Part of a small language model's weights: LayerNorm before each block.
Each number is 128 + 24 x the weight over its row's rms, rounded and kept within 0 to 255. Layers, rows and columns count from 0. Numbers have three digits each. The size before them is the row's rms in percent of the matrix's.

# layer 10 MLP up, 384x96, rms 0.197, rows 68-212, columns 0-95
111:164141146139188114106084148114059160182130134110135131110113120122100134103134088125137137159096126103116108115132098155075100124100118091130115119155120153162136141147131147082151117109094150122148123078138119135124118143141101121151169131145090147150152123123155131160094138160139142130
107:122158133131195124121083087133123124178101115119118109102137132133107108090149078141163065127108108106118120129129140144138145140131117129136137130155125150182164110127191100131130115125132173120155146142095106094118131138111150100105132157074103132135121094142132126124146126110105161101
093:131133128141158124124121128171108133103086140140096171111135133137087159099144098089123124152126135091103135104147121088142151130131114104175152125150141135112144179110165174112161085105130129080156117149093099095143133138188130124124120148083116123149147104133140140126098157150110141156
110:158151122107112119104097132147099107143089084140125101113133131093157086120126156184119160140168107134121193137163139124131136104116093106112129144099144143147129142153135135132133100155099152108106085066117128120123139151146105158128146150134076174113170129145128102132153145123136133152
102:120158111144169119100142160116124085191105120125167124113115140098129104146089123117130086132101112135147129140164166156137130120126136118133128137104097148133111120149160183141106113062130115156126109121114137148093115132128114159132143127134165135111104134146167096130121219118133122113
091:132134091118117106157093141115153114166139133139133127116171139129087128124150107160185083128142108155098114159119122135132147121148110136123135168124109124114107141161124136129097146102166146104124147140136107169180134105145102086091108141127108073129110131154174113163199122139139122123
085:150152158124125077140070133145147154141141117135091157120162158144117147146115127153150124120096114147142107143111180131110123100114101120106104129111114132126095114139103105137125070124104135138121098121175100114169141139152102157088122153129124072163123117151121137087148161145146121184
104:140173141117153107074093151091087160172101136148130085122120154154102100118087126138107153115103140152161121107171122122095145125107140110127162154092106143123139111167102118155129149095122140125128089132143118122134150108106122152148150112110120103158167093127147121110123187161147103134
098:150134086121138119124138129098097088104123114085139162113147122149087130136130114148119132102111135146127151177152179099112084112158149136114194118087119161104127085086156148162099175153066111137126136097122119143134139113146129135148142142130128123126107171148164123115149129134121131128
105:144146131159111083110158084090108146117134142152181115115120136086123137132125115090152154107121118168131142175156159147084130095079092139125119091155146144109091186132129106114120121132115108141182141098115107137168130153134124169116160130123135142129172106132143110143118108123114137124
099:116137163124131132151111111096134105172122156089136085105138164104119128084097071146151122140122105159128114136158123110158135112127157123106152125120095137126158127162135110133108087128123119133128101151112153160128137165104098095134174153085078153149154108129157149120116130114197127121
103:162145124166154131129142139155118129138091125119079150118167190108116137151122131114161144112119157106090175138129101096085137112110112115120122163134137165114118148148119127133097124079145124151087143079113145171149086145126129103148118119103152166142090113141113116111128156108140164094
088:152145127174153112095115105131125130161147103121154122109111120133082161095117092159108095137155129134142128094113144155133121134119118152141116087120152137205076169114104111130142110131128133127094150101123108145115119086132122096166119157109098150115148111113146123138086137161104187117
091:095139155125143088087156137147127099128108169118092134116138179131133118128144159148161151159104087134114122124150152125072129121111112156140130153117137164105136109115174165152141080066118108163174129149118109121119088116100120115114136120112155113125157116155140129145105148153087106137
096:133138126153121135129098130117142135123092147165154101119137145135084125112159089136149135105098135144113130115148109086154208121103163103196104155104111152131109124152168136140108132115102091118106094150136066150126152141109138117163150151125117096129143107115102105144140113112151161117
111:161136119113148147119131148109086146132096136105146080101145112118121119100154076142176137150157090103109142082148117118155121097165144118128126168156132173147118143153141145148147146134070153096107115076147114128126156144152113109120171117119114145140095129159130132126116115163089161143
107:121136143133126127151155096092105142138116122141178096081112128085106127086119071123119090149125142149113197111163113133096145154120116127164147141095117159145145154109139140131140119124113104135128118157157090110186125099140111137138131126154103123181160121111131174117097126140156128134
091:172143153140121137135095110103106149115098113118128136127165147085122154122133143168121112112157144095123158142126074129194099127128164137128108116103117135127094188140105130108119128138113100089118097106154128142144139139168124111148147142135114178128157092128110151113108075121144178146
096:128156109124144120116115109111122108125175100129151158110135143119097132141138123132123066160119116079147128149155127154117136138174124145122135133136104092130109098123121162126060101111090106150160125078123121180145154160146101167112125137122125140118189145152163094118147156121148153107
091:166131121130151114122162109119058143136119128123116108115121130137126130129132078115110135096126133123076139155137146121125137117143114095098086108137145133109148148137180159092135106179111134128139137123101099147140119100138130125097144164086097104120177142174130179129158127193126140155
100:146159136105154124105145147139153091139100101142112143120115128120121103113090103155146101114112121118137187131144114137168110105175107113106087144140105158133148102179156170121111121111135106162161096131097065126154161129139140143137143155154099123122098111135132119059149116100138132129
093:164139162124147130155121154113113128154114120096130108114135151135130142103121073124111152101155120132152142179118117149130117097119113097118126110093129198142129133172156117155089128152137147130116091121068098129110156140130095108116192131138115112145118138132139145142168140159184097115
089:157117110130156122143084115135087160122136188142082117100164129120108175117128132143138145137115054136098142151116129112113108124088107163122093132124160143126126129122175140153131121148091164116107127111150068133163103147174139129119120109128134150103175133158120144136156150124122111135
095:146133138130151126129099104124096140190155138127097103086141159082126117120114119149125122127123122146110146181151139111094128128154096120104109134142106146138152107175144127104087133125085160178145132143127116140152073113115115100144131117152122117174099079154176140098160128124128116091
083:182145107162123069107088126137126127111098151128118162093170152154127134093115127180136145143130122163148137112150110101140120116133143142131144159117122147078118151138127126159105181130108108136150130098148095102165142122130118086169146129133087084148123094135109145098154159113137147118
100:173151120117128119085153140100136121118087137096160139126123174123079098076127097145119112130128163147128131167126137164101106102126145115129148067120109156112116167128115109161143139158111110139123142118116136130137141084124076124152105135156087124142165080122114148121107108143150176123
083:140142060132124135096157140109105114140125118113133158126128158111064138140126143132136104164122125084085140098100137120128090110152134132134174168120197136130118130120178147150136160134155097123170108102148122143132107141147106086152108130121123109119142154145102095174137135137137103103
091:119131053160156103145126084101135140135124169156125152116135122109138150102113154144150133130124106089078137140132105108174110094130140115147079158136143130091143102147141167083121115098138092158137162152172119117129103162127113131126114130100129152146124153139145123084149117116170133152
099:123126126099187102088114123137109101108102154082109177091120112149108126078175131152175111100126114130153140123150161132122127137141147114165125117133119142143113138121125149136125098121086121120146124096141095122166142116133140164107097131130138135116153078155154134143096174153151147186
085:151120115132143131115174113136123149126108150142168153090131114129114103130126137133117130127143139149122149159144134108099158148154151095179141148118104124079089116144108105130072167121132111152150081111144121135127186108132116154169155122120119059093144103132135158150185128109144141117
106:134142118154154109103156091111132125140127116084184121115115117164142119123087090118126155155127134181161136156120169102094145132094126120173115134140116142145101168112132110108127090130158102143138116131157115109139085144118091150135139138089122101087185107113126086101117119138151159149
094:125142099158182040103096071117119146121103112088109151133137122150148111133118129118156151130148123164174145140148141116107153119123144144128158126110103117165117128125137106122108162112130115113124102144163087105117107098113121113120103159138087080133161130131142133118154117165163163126
096:123174138113146133127122121096129144158085145104115087130163141146123110078117088137114129167098115119137118155131158143134110111125097151148132113123104169133190133157151114129109131121110159173190104112147134076134139109099090084117119135097144124132144125156097134077127157118118131104
116:122130126133162118140114087141079147146142112140128122086136113103121099124160106154158116155166083128168139099132108096146141125160106096150135136091123140151075119151118154126147104092113152115141129085109156164120118098134121152113158138124097171123155125145171136139129198139154130157
103:112148114121141110083154119146105135168105137124154160143129110119101113123109103150147075132097118139120145145153116153104123101174134133117158183137119118140115175114161107168099128101116115167072101123159102119131118139135102130112138137152135058137146115105153129120158103095134179107
078:183138084129141136118111105133123177107143168142084160120150127131089135121114153159132120095121140119156141130120115084123151113112141131132133144114141129114083133142088107101132154194138125090149118129175092121171155128156155062159118128131119127141137118119162159121099108094146130126
088:101155112137143113103102145146116105153112124111108144136113127156140129119053103173181110108179144166146159123113123124152125093129065139102148134117107149137112140128110112165063153128112130105139102101152100098160127148134106141141127111118150156139100125128150130086157153118128136158
094:138151085129158078113108129128142118129101126135125105099133127133126102126129126195144119110148098167132153134131169118133168109120143124138103145126125113114120092186140120143110166143094133127137115110153120108164160115121109098184121115115100114110105126170151137130212138085154138143
089:160131123140133122127088140145111117137123147123102166125134123115096132112150128157166142094117119142095118137126128092106085132133112114137160090133125126093145131136198131153157163116130147150134209132115110103129116140139129165136080114123143088107114125162088094145182156089144106129
102:120150130141141105155132092099155161143153103102146122099131137134126082130112079109103101175148137130120113155141138092126145137148136142168134103101141137152084123120126099090137139082111108114100157113158147134144126097128090135162113164096163127184170117104160123157100100118132166133
102:149136111158146117172114121087142098149101129100170094109130156103127092130092123146110123102162145159108196124139139141135139128078159167152123132143092162150120135178149093144104117133124119125121075125125114142132160138141114102158131150097099113109095165136137111112124121122173148110
106:132172098133130096131117131133152127154135110098165133127113133112112119149123150135147094107078147124148133154130101119144095123100191130136151139131146096146114157173111100138088147120101152141124129115182091143181111157126080170098103122099162155131114106164119106122140131080117145129
109:137145110176152115103093111105136150184131112176109116084124145094158140109109125158122154126153130160124178124118115091124132127138058143127106105130129168101144160149139098101085144153094151132099124124132098175136126129114117130112126150106111120108146121130151158137132141139195125125
104:137157131128132139133128091123121117154137131120185106105123131121142074113092119115106103147145100119145151111140193140129153138154107124107116143103192105166123083142137159134126107108178078150167104137115086093109126119141123133147123164140116164113140100107129084092149123113108143131
109:152151116164149098161129156123112099146071104106179144123099130092108126119088129114154101108141098160105154124152120139142139134108139119144150114127094116120132140156127074116145145110124097125129131114118146096105145158172077142152133151133146095145116084152118108124131162100171184144
107:173144131146113131070084163161120113139131128148143148119152116152077092095122109132135150164085099115135144133149162097106160105117105089139138135106146150131105115139154113166095163108129133085164085111146088104097126148139142096170142125128128115138123140119163092150150113145110132124
089:146135130140136107137134106112114142154126149165162143136098156126113123097129102145119126097106096160131163123150133127055194120111107138118164160110110097150101126154090108134110144137104078203130162131143133163144115142116097136126151090133118101145123091145147163155151123125127132127
096:169144097092120134113134121100117110135105119071136087100135094093143118079121113137116142131117159153143193098118104123107120145143088136129127140114130154149112140119152133123118128113097114113147145159134078105142171155145144150135172131142079124173172133156091116112098155138128147107
106:165145120133156105086131123141112103132113125109144112097134128123150099132136064135137142137107086134128144121145122127172140131112097134107126100129131184161108140137186098131120149187131131083138094129092078136126176100119158151098145189140109119118143159140133130166138133140115147128
085:128130103141140110114102152132147108143112135103104132126161133103091056157145108135141126128098126149112117113151183164116138120101168078160127091143154110150120120146121124141123151101145073187136113129166138156131136079129088131119129123149126146156111140113163096140117165083134114122
111:128137132156199117147094122124090159169127150133146122108166140082099148090104108125128101157141130153123127130127113167111143107129144094150156108128108143111108160117115116141137137110136125193104097121148146156120159107137120116119112144093104125136155101117136149112135166113171203116
109:127145112156124080083161070144096124119125096122159101121141134105084119141120087159150110116146127131131124194142098151089138122149134132144105146130096145107122188116143150130134145137094126159132138111154071140146114104118116128114137164115144133127160113148166103100130110115104162169
092:144163088117129130094118067115095140161062131121188106144141133116141145096153117131142117136144162100084151168145126128120129100109089109156125118146125150139148150146170128165121129125150169112107089135124096106093087129108086111133129108135142169131160150135147125129113124107140152122
101:116146128184153122122123156121097135109123148133138117128118162171126082151144058121129129121169099136092150113129128163097116098101170129129135125105157143142123162134152075137110166118121098174146120121137123142115131135090120083142141191104105139117105115123114115149135115136110180140
098:149160126136121102098125133143086118134138145120166145136119116135088073124092120190136116088089158129150136124102134117090117109157151114089163122117165119158115142137112149137124120142134131172106153075090122125138100174137072135117146174137099122125148125116099135136135128172138156115
102:131174116133104120101136146125134110120129121144203144136115158140121118142136129134170089130095118074152121194114112109153113103130151148143167130108145120118105101140139140147117143091119138104167093128117070151168139134121090167116122124103141116122139131135131150138130106050125123125
103:112174144125123123064129136121120131125105162084143092131110132116158092101094134113105107086154133157130131141144160087105190135128103146117167130123177170135095138137129124132082136143105099145175139096117109145148133107116102119124196120125113141132119123130129105109121137130127174126
085:117133110100168107108112152145076171130121169133101143102126132138110149160180138118116137120157126124103118150136139091111138129148126126125141121145136149068139129127161181110123090127126117157145075142138114176117127089095112110123178122099112136132135193136152139097090149138132099130
105:139150126122103122068137111122097123122130104080161156122129107143100137131107101161128094136137139107146125181150120107133086130150121145130137143094111159148129127097201165155128148171090165117165129137177096112134125101118109090136117176138088130115149121148145122120123126096145114132
105:113156136118111128149107089096164110176059136142160084127138098116111067067145129142152157155109132131137130148112109099141141114137102145157147155116102155155132129159186169113134135109138137126140140117119099111141114140166099136141106103124082139171128137148123110136122131158132128146
106:129139108124136110092140122142154166131100135108098142108127114153134107122128095112145114163103115142116165152107113078110112127123116167161137146108150161113057122153150106078154174155124094155166109149124139119151143147157124099180123163131099132143146124108172105151119101104149135101
091:159161119131119102072116126102128140152141128107128165128157127141128119151099142083116109117162137106106114147106140080093126151106118156183094098129118117145110072124117123115096122130141133144167130099146120138142133086151133156128173113103133127148150078140144077123112161075156142134
110:121137130141123137118155137090113134163139129083148101110170166098133086163108103098191125120121069158105125163181174120126152110092122150131100130130149125129135130151116107147114120103127142133146148157192126165148100133113097135138108133121123153115150103162115126124156125118109105091
101:135141115119169120109119128128133115164136143096117144099137117107138155124126121110170127180102083122133136116124132113146102121158142081090157149187104144168152100138141150070114089123080133139160139161114149170125136134115124102117138141130079128147117063128152090095129124126118143131
087:114129080117193137130147137127112138148115197105120155124154114145124169128133120113112156133114118154110129126128175144063092128115097114106125122126156121164096167117124146154114145164114105171122155101126097162142121152129122100136145112095106168149171108122107115134100151125086132133
100:161120097149164086079109099123119135127093140104158119130131138142103111122115128162159117138138102139093139147150160080137110129135139135156125130138143124125085163173169152134113176101086115161167107114144117151124144123129073087149158159115094111150112096160114109110151147125130155138
101:205141130133114120133102124130143162131098126139114112108113091143070093113135121162131153086134156170152139146150148081142125137108110147126190133119119140132110095150129145086114139142153129114145104118128107099108108130165089137149133116089116108133127111118135139144158183086117139168
115:147157115114138113151135107141142136119113178133144120128110105104131127124096135124142098176094098115135122154150123107123105059109119118148137144107145128139156104148154163144127096087124166122142077120170116149191159141151106103137147142121129142145177096125130127101168109093136133183
084:171145130142144118124129148066151119140093113084106154120144142124113085139119110142120106098095120098140142113138162157113132116136134134122126116120149140158101106162127104163128181143156092166108151132083116102100113122119135127147140141161166119146106164114086101159163168129091099088
097:149139127132109133098135150119153123113141093110121080079133139136147139115136127171098153150135128102106129111149160113122150131121164136166085153138138105141093126137147137099090103082137112143115161094149096189151125096163125135125175129140117130135111085175149101106112153082151117101
097:167145050137136094097116107096128114106086142159126122132160143124086124091147148088120122154157141107144147147142126131095156095113140130121141129163162134122103150121153148181116137086129143127141087090117077143120127126106119131126164134133109168135105111174125087108102117121140150132
102:137153096153125093079150133160133135120070134086109128114147157139116122122101160112117161117129144145139151159136149103081137138138133151148161146121116102113065111123134155104150130127126077193142123089113116109121106103152132140153118121129137121147117095133138100121098149116128203120
099:100141134121125121106110120149096133133138129108144148133122122142111139127157090165167080132147097099116152200120134104107078100128137108120127175139125138160117130118168144135091153112107085142118121114150085102134092110107105092126100178163133118137124105144145089120166156084134129139
090:193136147160159104143118139133155086121110115085127121131174150143104159103106147165117145120136114124157144142137119141115152129115150101091113151124160134142094126127099123191126097118078088114085153077130137124140118114131150078152103122129098167136127094148131114117128142125159139097
100:139129146155139124116134125114069167155127169068128131118108150118097112115132092116137127145138087116122174140138113098091100103138107111130149136115153118130127185145125095149166160144100156118108129080115113159126144107153122116144162130115123117101184101119124167144178123155118113157
113:193139155131138129131117152084088132125094152116127106100152164123108139085157104155109137114124132124110138144120175127141116116182098094129134124113087158142098095142120148147170169127111165119107104108108136140130156144145137138150157121098123149111144109141142182080155131161158111139
100:156147144164148096115084073153101138152120107141119145129140133101089159075091077136078110160118172132138148136134093104131110128137106109137158132132094121145144145137158133140123145134080182125135162149112111086136125130172091119166114133124119136158138100125162133130131137116157141122
081:146137080147140125138119119117133087119127128146076166108150116153094147150119135125113088096116149151109154124094126103127107137123145133129118138132108126126087121112121116083114137138108124159085121161162125117162158119189146156123089151085143084131161135143158096110144119101153166186
108:145166087145127127125112100134078134169111115101173081132142120085143159140094116124133090193163122117107103114163122136139125123126089088132148133099125135145141143131126116144131107126113168138157139132141117114109123107114134096127117159117098128174120086115161094118130134142203145122
095:143148140115168160153141145116146143170083131066101096116131135134120146142087088171138113152104100095103189113171143096143120127092098116099101186140123164161113157154120128132114110102128145122092140097133125125108137153117115125135152130106123141123144133112108112113149108085106142141
109:155140141131134115109104089143107115140082137149111116113151116148108129101103157167116161097101111153116137140163130146131101118154095109109098159154112166174141163174114125120161132138160148141159117118114116070123143100170151103134127141127114158136092093171126122066144149121124111152
080:118131130156128106147154133124146148176107110119102131124140162168114120123129094147097186079121132161104149126117114090122114117107147142150140112056126143116100100153181133138089141177121104152156150127115151098137151140119111104164160140071155148148125125127131117116112116130133157166
091:156164084107081139084128123133104139121117124127143125117148103125125124107141094130130137160119145186144148142116132065110149112141104122137091130128153119164081141144140106102113205163105147167135156110177087139148125126125114113150119095139092122144128134167122136131111110133092107120
094:105143114155115113122128097084094146140128147130177123119105127065149116092131130111142156144111136107117146140136114095088182093129096126147146152124172115116103165150113160122128133125154118104125135141114062145181134122164135159125138174124128126132165144108155131109148116114149128181
109:184129112176122129151094100083121136149106127134130116104141145090124129139085136076147132102127112121078136166155123133135137106111136099116133140124135140148154154156175095149123095143144143137138117160116098120144120120134099111113143195101076107149135165113147150132127106152183130112
088:124152096132146090103110149125137103156119111118109157135141153110099129098082132157155091179103121108128146143141114136141127110139155114163109152132124118125167112151126170129149087063142120119121108118131105087148124137145111161140107153160157107175095124130141142083104113081172128162
108:139127097158150135149124145123112142173114112128165156088097116094093117091104134152118124091138118117108180145151167104119099136136105161111142159167091167136106173155108119092126149152090132125102119089115106164139120120148102155157153112153144084130132127151123166139108143115105148151
088:138124076143145124144121123117103117118075141105107129101138115112107120120118154121149160103095128107094085160176168132157120123128159128173108101110070120123108123144147118093110166085155127126112113148121152132137145104146125131118140184122121152124127154137118151114152169086157143187
100:130157126149146064140096111159133128092098090123127167128145135126104111132105164171151119093128115143143139128129135120129135106139151148157149096111141131141108158141140181110139149159100060206152174135102120117138129099106132130110110132118146111123101128136145127110152140178143154115
085:203142081157151122113154082100079088092119137123151116143135102113148113111138137166126114112135120093134129129135166124118102118158137134126115118101113136112134134094180105156126189116121119161091162147158150112133110111175109110163128156145126106117119084153131134107123102122141135131
088:172133103149121129076138122102119142143129137133146127134152128119122160138126115129168121125082122080124110136172110132147125079165154110128120114140142153137070139170106126137051120129146149113100133106129107189128147113131079132124177173156103116119135136127121097108143145146107115120
103:120142143153164118152126107150133144113087135142145116088134150098136114137159134128165129107176119116077117130120189102134113133113103122138141106117093130115110096131140080088133184124077128122175124119113151110161141086163108137156159119138140126133135093155120124098163121105176148128
126:145126070163138117142132129141101134173132129136164136104108119088129142120126111153128097139110134089108138175174123121106136127130125134125114144143114143171090172128156139114109147136149132115094107097144083151168138145140101104126142203145118100111151149113127139141170128089090172147
083:140153104119160079088178127125108140129111132111142139128183136135105067156112155120089110123096084102125104131121162149074126112132143146131130153128150101136140116115167124177138161107101098171143151123163139143134096087097121119101111136153138132135125151163111131124110130111122105089
102:158143113197173122144168114095144120175132122121158148114139135095075141153134142148132107131137133098097118169134119109133148120153121109110166159153107125091123119152123124137125118110135168177131137113112142133123086114151096070132143130105162119117109094116190123123145126085134122122
105:146157129135114124101143104204145107143132160092140082109163101135118114143152091127134097114161132149157118110122110119155126125122152120125153141104187142118115150142142128103113104127147116092089113112123103149137148118120107106145178172083098150103119133136117081158129169088114149123
106:147161082147131110113123105114149133170122110089157115101114157085084138130110132174196125161113164105126129126135151081149109069107109144113160109113112135129106132142148171111093109148117129113126119093151113134129103118151147106174132154106137160116160139130152118141120168131114117149
104:126140138170104126103114114107087102107114138145121113107159151120136111170143124112132106148144105083097132117190148110173141099135155114090115150149179106141117125167140147150118128115093123107149097100122097161126146137117142088118120177122147120087123130157140092138184122168129115103
099:117137116123120100127140117082139160115097198144146132093134117102111157154132134133150124144150062112141111137154130132094095123110127162151134166135169144135122127100133126106146107096112129107140097101165114135155124145136155142130158146127153157121178118129107067090122113084121154172
100:104157096113136097107127076127136153097134122126147096082108140155138140085174138159136140141137086116140130128143173097147125133130108129150110138100126105117122086145144102117131144159129143143153121080118121139143104125124126182124116136107161124104120100176128069157107155077146165153
106:119155119145135105129089126142100128145126091148124141091146169138110105109149109172126120144139135124089130133152139120147139121145130140199097158120114131132111137155108105096071130056106121147136100069130114105152136132176123134139117132112147129147116078139147118124160118113161160174
088:162160138150129103065117118134138129106126101102132126093163096152149136159128118146104149147113138143103157107137137119151113154126137158104127111135132076138090118178072160131117133101126155168150129107145120142146116123121092122140143134165119161091120155171133066144127148156104103093
109:131154115144123126132126123130122114148108111080145141134131151126101119123125096158170080141144109113121167202116138098146127094131086133129124177080165142119112144110134128165076143158102133146123139137128088143159109155128091135118117165132153103154120133131148122095188103101149130105
116:102166117146143124135097102141122117125097088155132091111146121130108119116133102162161080142118137162134185121137107146163132126102138081172139141117152119119126127163116140117120113118178103131177122138131073120110128136105127139125138176114138152094106127135122068159099152137168159158
109:136162133132136117114140136081150096151106106087150100119091168107103143122123062181148062155172149130119154130124159118132114113123128117129154175155121171155119184105136141132114140135128101142110113134103120120131095126121128092128134161118148117127157117122182148121131132108094138141
108:134182116135133147109128089129132111189096149122149109130128128125107105077106147185097119145070163111131159154117150111121117101133096121135147171096139141129131128148131146175097109110097135164133108111118098150114097122126132141158123113154151156147118144121170129111119139064148149125
097:138150114170153116110118125130123135123086104128119127123167131140154142136142108122129191152140125126086155091125126166128136116078130136135091130117110151149099145154082103126143089144106115128110078108151117090145166153130138081138154146101116150113209132132096108133118111131135127169
069:128131133132139101146118144123106176172097131112141135139151183141072107113131114140120091143122113104109120119136126129124113113122123087151112086164120097073147129115146158182104114119122175133111086101101097132119153162134090128144147123131113121140165123174099101114157129122185125142
086:145140101162152137102168135095131103150115143103097146137144169107105116113136130085154112141118113089117141132159162159104163102100177113151147146133100119169095120087121119149128129155093080151127135109161122182122114143149114113122153125122102133105151091121132119115074102140121165099
093:116133074112145104145122157147114075162137136146127139118115128113151122108101143115163117168145081139165141136116142132097138095109165113139106169129190102160126144144111128117137085077174109141120102114107117161156111142130114138177185143093122171129144132139132099128136135130128116133
092:094156064128150110122160115105139117154104115133162148127131160128156094106141130151128104176146120112103123092153126143125164119150143131150183139122107118115115111138111155169088145065108146175114095129132158141114102100116086126109133119135159157146099102126163136126082111117146142139
107:125125103141150132149149091139105141159115127163172122094121163086083142145079088122139110127133114137132133156171129099091116109112107123125148170153100136136156151150116127141127114102121180133123127111140136118188109116102122097130118150108169135175163080141160163130134109086117132142
084:169161145119148111098119144141107144127083156127121136112160110143123108153086104162108080092137123143142110114120116146100159143134135108165149149133105109100106114115158112163122159055151118164144136172135125142124136105164145102114123107114148102110160123119134110103120187090123121087
104:205144118129112101131145139096128097115083133140112128124106127125056128098108142180140184160130119113132124143120150119110114093150093116143158141108108174130108149108158156151133118122148142129117138130106162098175114136149121142129159148110136152131120110123145121087105115098133131184
088:155125154168139124151102130131135105107101122134122099112125152113096126101112123161122113043121146089116121129133113126089168128104161145177151115102089167156125139121146132141129151157079094162163166124104125153117113129130163114115132127098150131148105131142153157134124174133121159169
115:141165131172135071123144057120127146096079152124155169106116114130146129091153141100140144144116091100102107143175159117114185113130127125181128130104137130122135116111097126130168121113114109095098120127148132153164106136137126134122113131117147155137163106141163137166154116127161149131
097:164130131134185137124128146119092095134129178110103068112162111150091119125156099109159166165132111136103128129142130129172140118092163107139117141146120132142137113140133112099107100130132107076139169091121121134125134144164124080166175143110102089131112129162096110122144124113119105109
099:152161129116131135093150160110097169157096166098138096121133132086132110121132068088106087112147074124121098122185117136162135079160118079146105108109163156123134152143144136126128143128145150130135147123105121174128122138123109119103139163109132160153149144125106136152144128128120116085
099:155131140164146134145151149119086124117120146101154148131167141114120119091116119148161134097107103061089120162135114113075153104137137095169128120090122137136086133133117129109123139108109110121135152112112110159151135146203132123135136130130100077110137133126141151133178153157156168138
108:169154140179121130124127133121144136113125136090109078104171132157109127112112064131149113149171117114121100100130150134107144134125159106142147156135136145143119132122147070145131109154155139123118161109147115167155133113128105091130155138062084138116167118130127105143106133074122147096
100:115162113181112124095112121149167150190101134096116112118135152107108108150089144101139108130147139156102121168134089077148179140093101181122116133118138139126105152136119117118091125117117130145083105087169110109129146139118065105128130137102143129124130160110123111141130146141128155122
081:121136113186127135107139154131061116118113138134163123122137131104124107151103147060114135112151121144079097115131123115110178119184150123194124109123113152136122125138127159136119133120094137158167120115144096147117138116126112124162113083125095125103146114140170157134138141144118177112
093:111129123143103125126106141140103105152113108110147127120119122121121141121106102148169114153125103161152129130123094123121174092111151114134120168146162140181111178156153107126078144116119118131073145126156099085155122170134059132137102140133112087128168140137138143125161094112161145158
107:128139140140125118127083099131068141169115130159154105122150130096132117110150135135120144180132114142070131133154090139088185121137089090145121127112137124125103133141139127135085111102140122097159157142116088111138115138172103127141151117152068103140131131122148144164129148140170134171
082:135128103111114106107171113114126164128118145099136128128178141101100105119113113152121082121136137106120136121122122103164111148148127144158124114154155138156116129102145117114113138121097131169125105119134112145102125126095101090193157159111111183137127135192184068116158116125114100148
086:118131121152120094190130128110152124174106099130139112111126103108069122142141130116161143100137126108147116127120117096137146125156147168180118154121125122148124109122173177111107158123112145122106107112127154111144094111168056106146143135089162112146144185136126131098150117139127121103
095:170119137144151148141118133107110151140126158078143161100132128115129148110098128148141137136111077099101131128134128119130117128148150120106175114129118176148078132177105142154094111089111099123149130094123105150141159112191097070133157158119114116124180107121115117106136152109108126160
098:128148153155128128123147150147103133146096128129097138101107120132129081142111063144119107120151148180123153145101133115079126145123095143137130127116139129177097151118183108133099147140136092190172132123140091084151142119149134108135140109104097119115140063124121105113141102121137151128
089:185132164135171135155085142107150173101094148134068121122151138112110146126098145163119101079122121076136144128113114134099158112112127126140139122105169129132101140133137112131125125132117096112133139134126101166168136077172162093152149131125091116149155091111115136126146161125125150111
112:119127091152132110123107114129140113154102164122115136118153159136080154145130122102141128152136096142135135137171129137101105082117157133065154187157146125158098142147109120163116108110137128122110088084134131123151162169123095139147138161126132114112151097173105105114171125115143182119
100:190144131168114102120095145142136118128140129078123119112150133165133104131125120104129117137129098119140082149120167128085178104155142073147123130148131118154126124149102119129108104121168135160151131111138120145110131132118113095124126152060126123166144133139156105124168186070135127115
085:087141068125157113133114179085119109129125139103158133139138132098121133129131139140160114075126165134122149169167141170143102122156169146128153128130099110097118152135116132123143139072104114141101113142189140166162155119120098114141139124147113128110118132164164145085112152110155115124
122:116143077115195056136099086146114125114086161138106163104135130148146129095102150164154123113125102145104161133148113103094138130139161095173112123104149122140134118157146110130123120112138112129140153118156087112161113133122126138157097127127165151126104109156157135116128133117183152133
090:137134155127217129147114089125154133122097133140126117080123127147112140143107143140080130099115152154124160149154122133111155123085117126149111158142071149123089116156106117110136129115134106167113118135109136127135127136140143107161165132110093075138116083140140144137152147071151161121
084:167131128131131127122077158124109139140117131122177122125097158133103160094126133191130125108119134149114125116150154146090163119121113123151161128106123157098118143165102125092117120133105104123127136100119094107155154106176103083189155095113086125169172135115130155130095134115122126151
115:121153093127135128161136133107097124114109136135108149101177190149123136135143105138121112126124128082097152135129182126162099126106097126170135143083132154116100107126104147182126111118139137181192148136149061125125118107152131123135131131120147135118147107159102102122104135124123128088
105:136160091131113098170133090127142122170105098109149124133134146117084148148147159133120116108105148084115153161126154098138121121110163119133158146143130116161086134135169150129062142136120133138135115111168126149162081154144080156111090119116126093146149107176135108100135145148155135119
104:127128102134166122134099101131164114150149153129125125098111113146086136124131150179126124148148112111119135186140130109158145132111145160124097198102098117109138142106134161109103129138091121148117166107178121126138091142122101138158127129116141056120110133181153112091138139097134130154
104:094148127088169134129121099139078093182114151150122132113156120097122121115110134101165129178081103126108138122157132094144110115147112124155123117136130128152163134138161139128137113109090146127178100094158142113143133169099114132150137133103129163179163088164121113109125166102122124137
107:152137119150117117133092096104138150141149131080154115107140170148093119076124100117145108106151141112143128184162154149094141124146110110124147116116127132117126117126112126160102104139085138072130119135152131125129121166125055139138128125113110103187170141130168121128126135137186133149
097:130136095122142136148137121127128126099111112119120096110129184088156129126083153115157158115112128117112170105162158135164136086094158132113130110102135153114121179161105153143160121152115098145116085118145120132138150158105131152099107139113151150106107118133139117070103179120115148188
101:107147130120160121087116139137104124149144126120179142115134138129108142174142106122137117117175091148110161108172153125098118125103128111111137137111103152127129119119166135141064114108081114173119120171171087163135121080089100121107123149142127108129118071149160102128135146158135115118
093:105152127123129113134143148115143107128093127127140115107150090119147122156138145121143110136122131184089149111180077078191131099122182158145127118161101118130099108173107133115139130125137151133099118138148132131166129086109093133135133140112122134079118135165102134122148194107115112136
105:138150116102103107143128138147133139121093137136136155103133129132140116144132127129163117142088081157133177159158152074143124121119147178125121145094158164116071116119139127086154170168101099144189108129136121111174134121151141126145132132133129133129097102135150143088136097111094126087
093:110129115120135127137119109165079160154112139115120120127171173149086094102136104132151112121139121144158134175151125080097161104159129122128142150134116129121145154133141162139136113121109141140138108125153113154091076121085144095141146159137090053149128113128138151103184120142130160120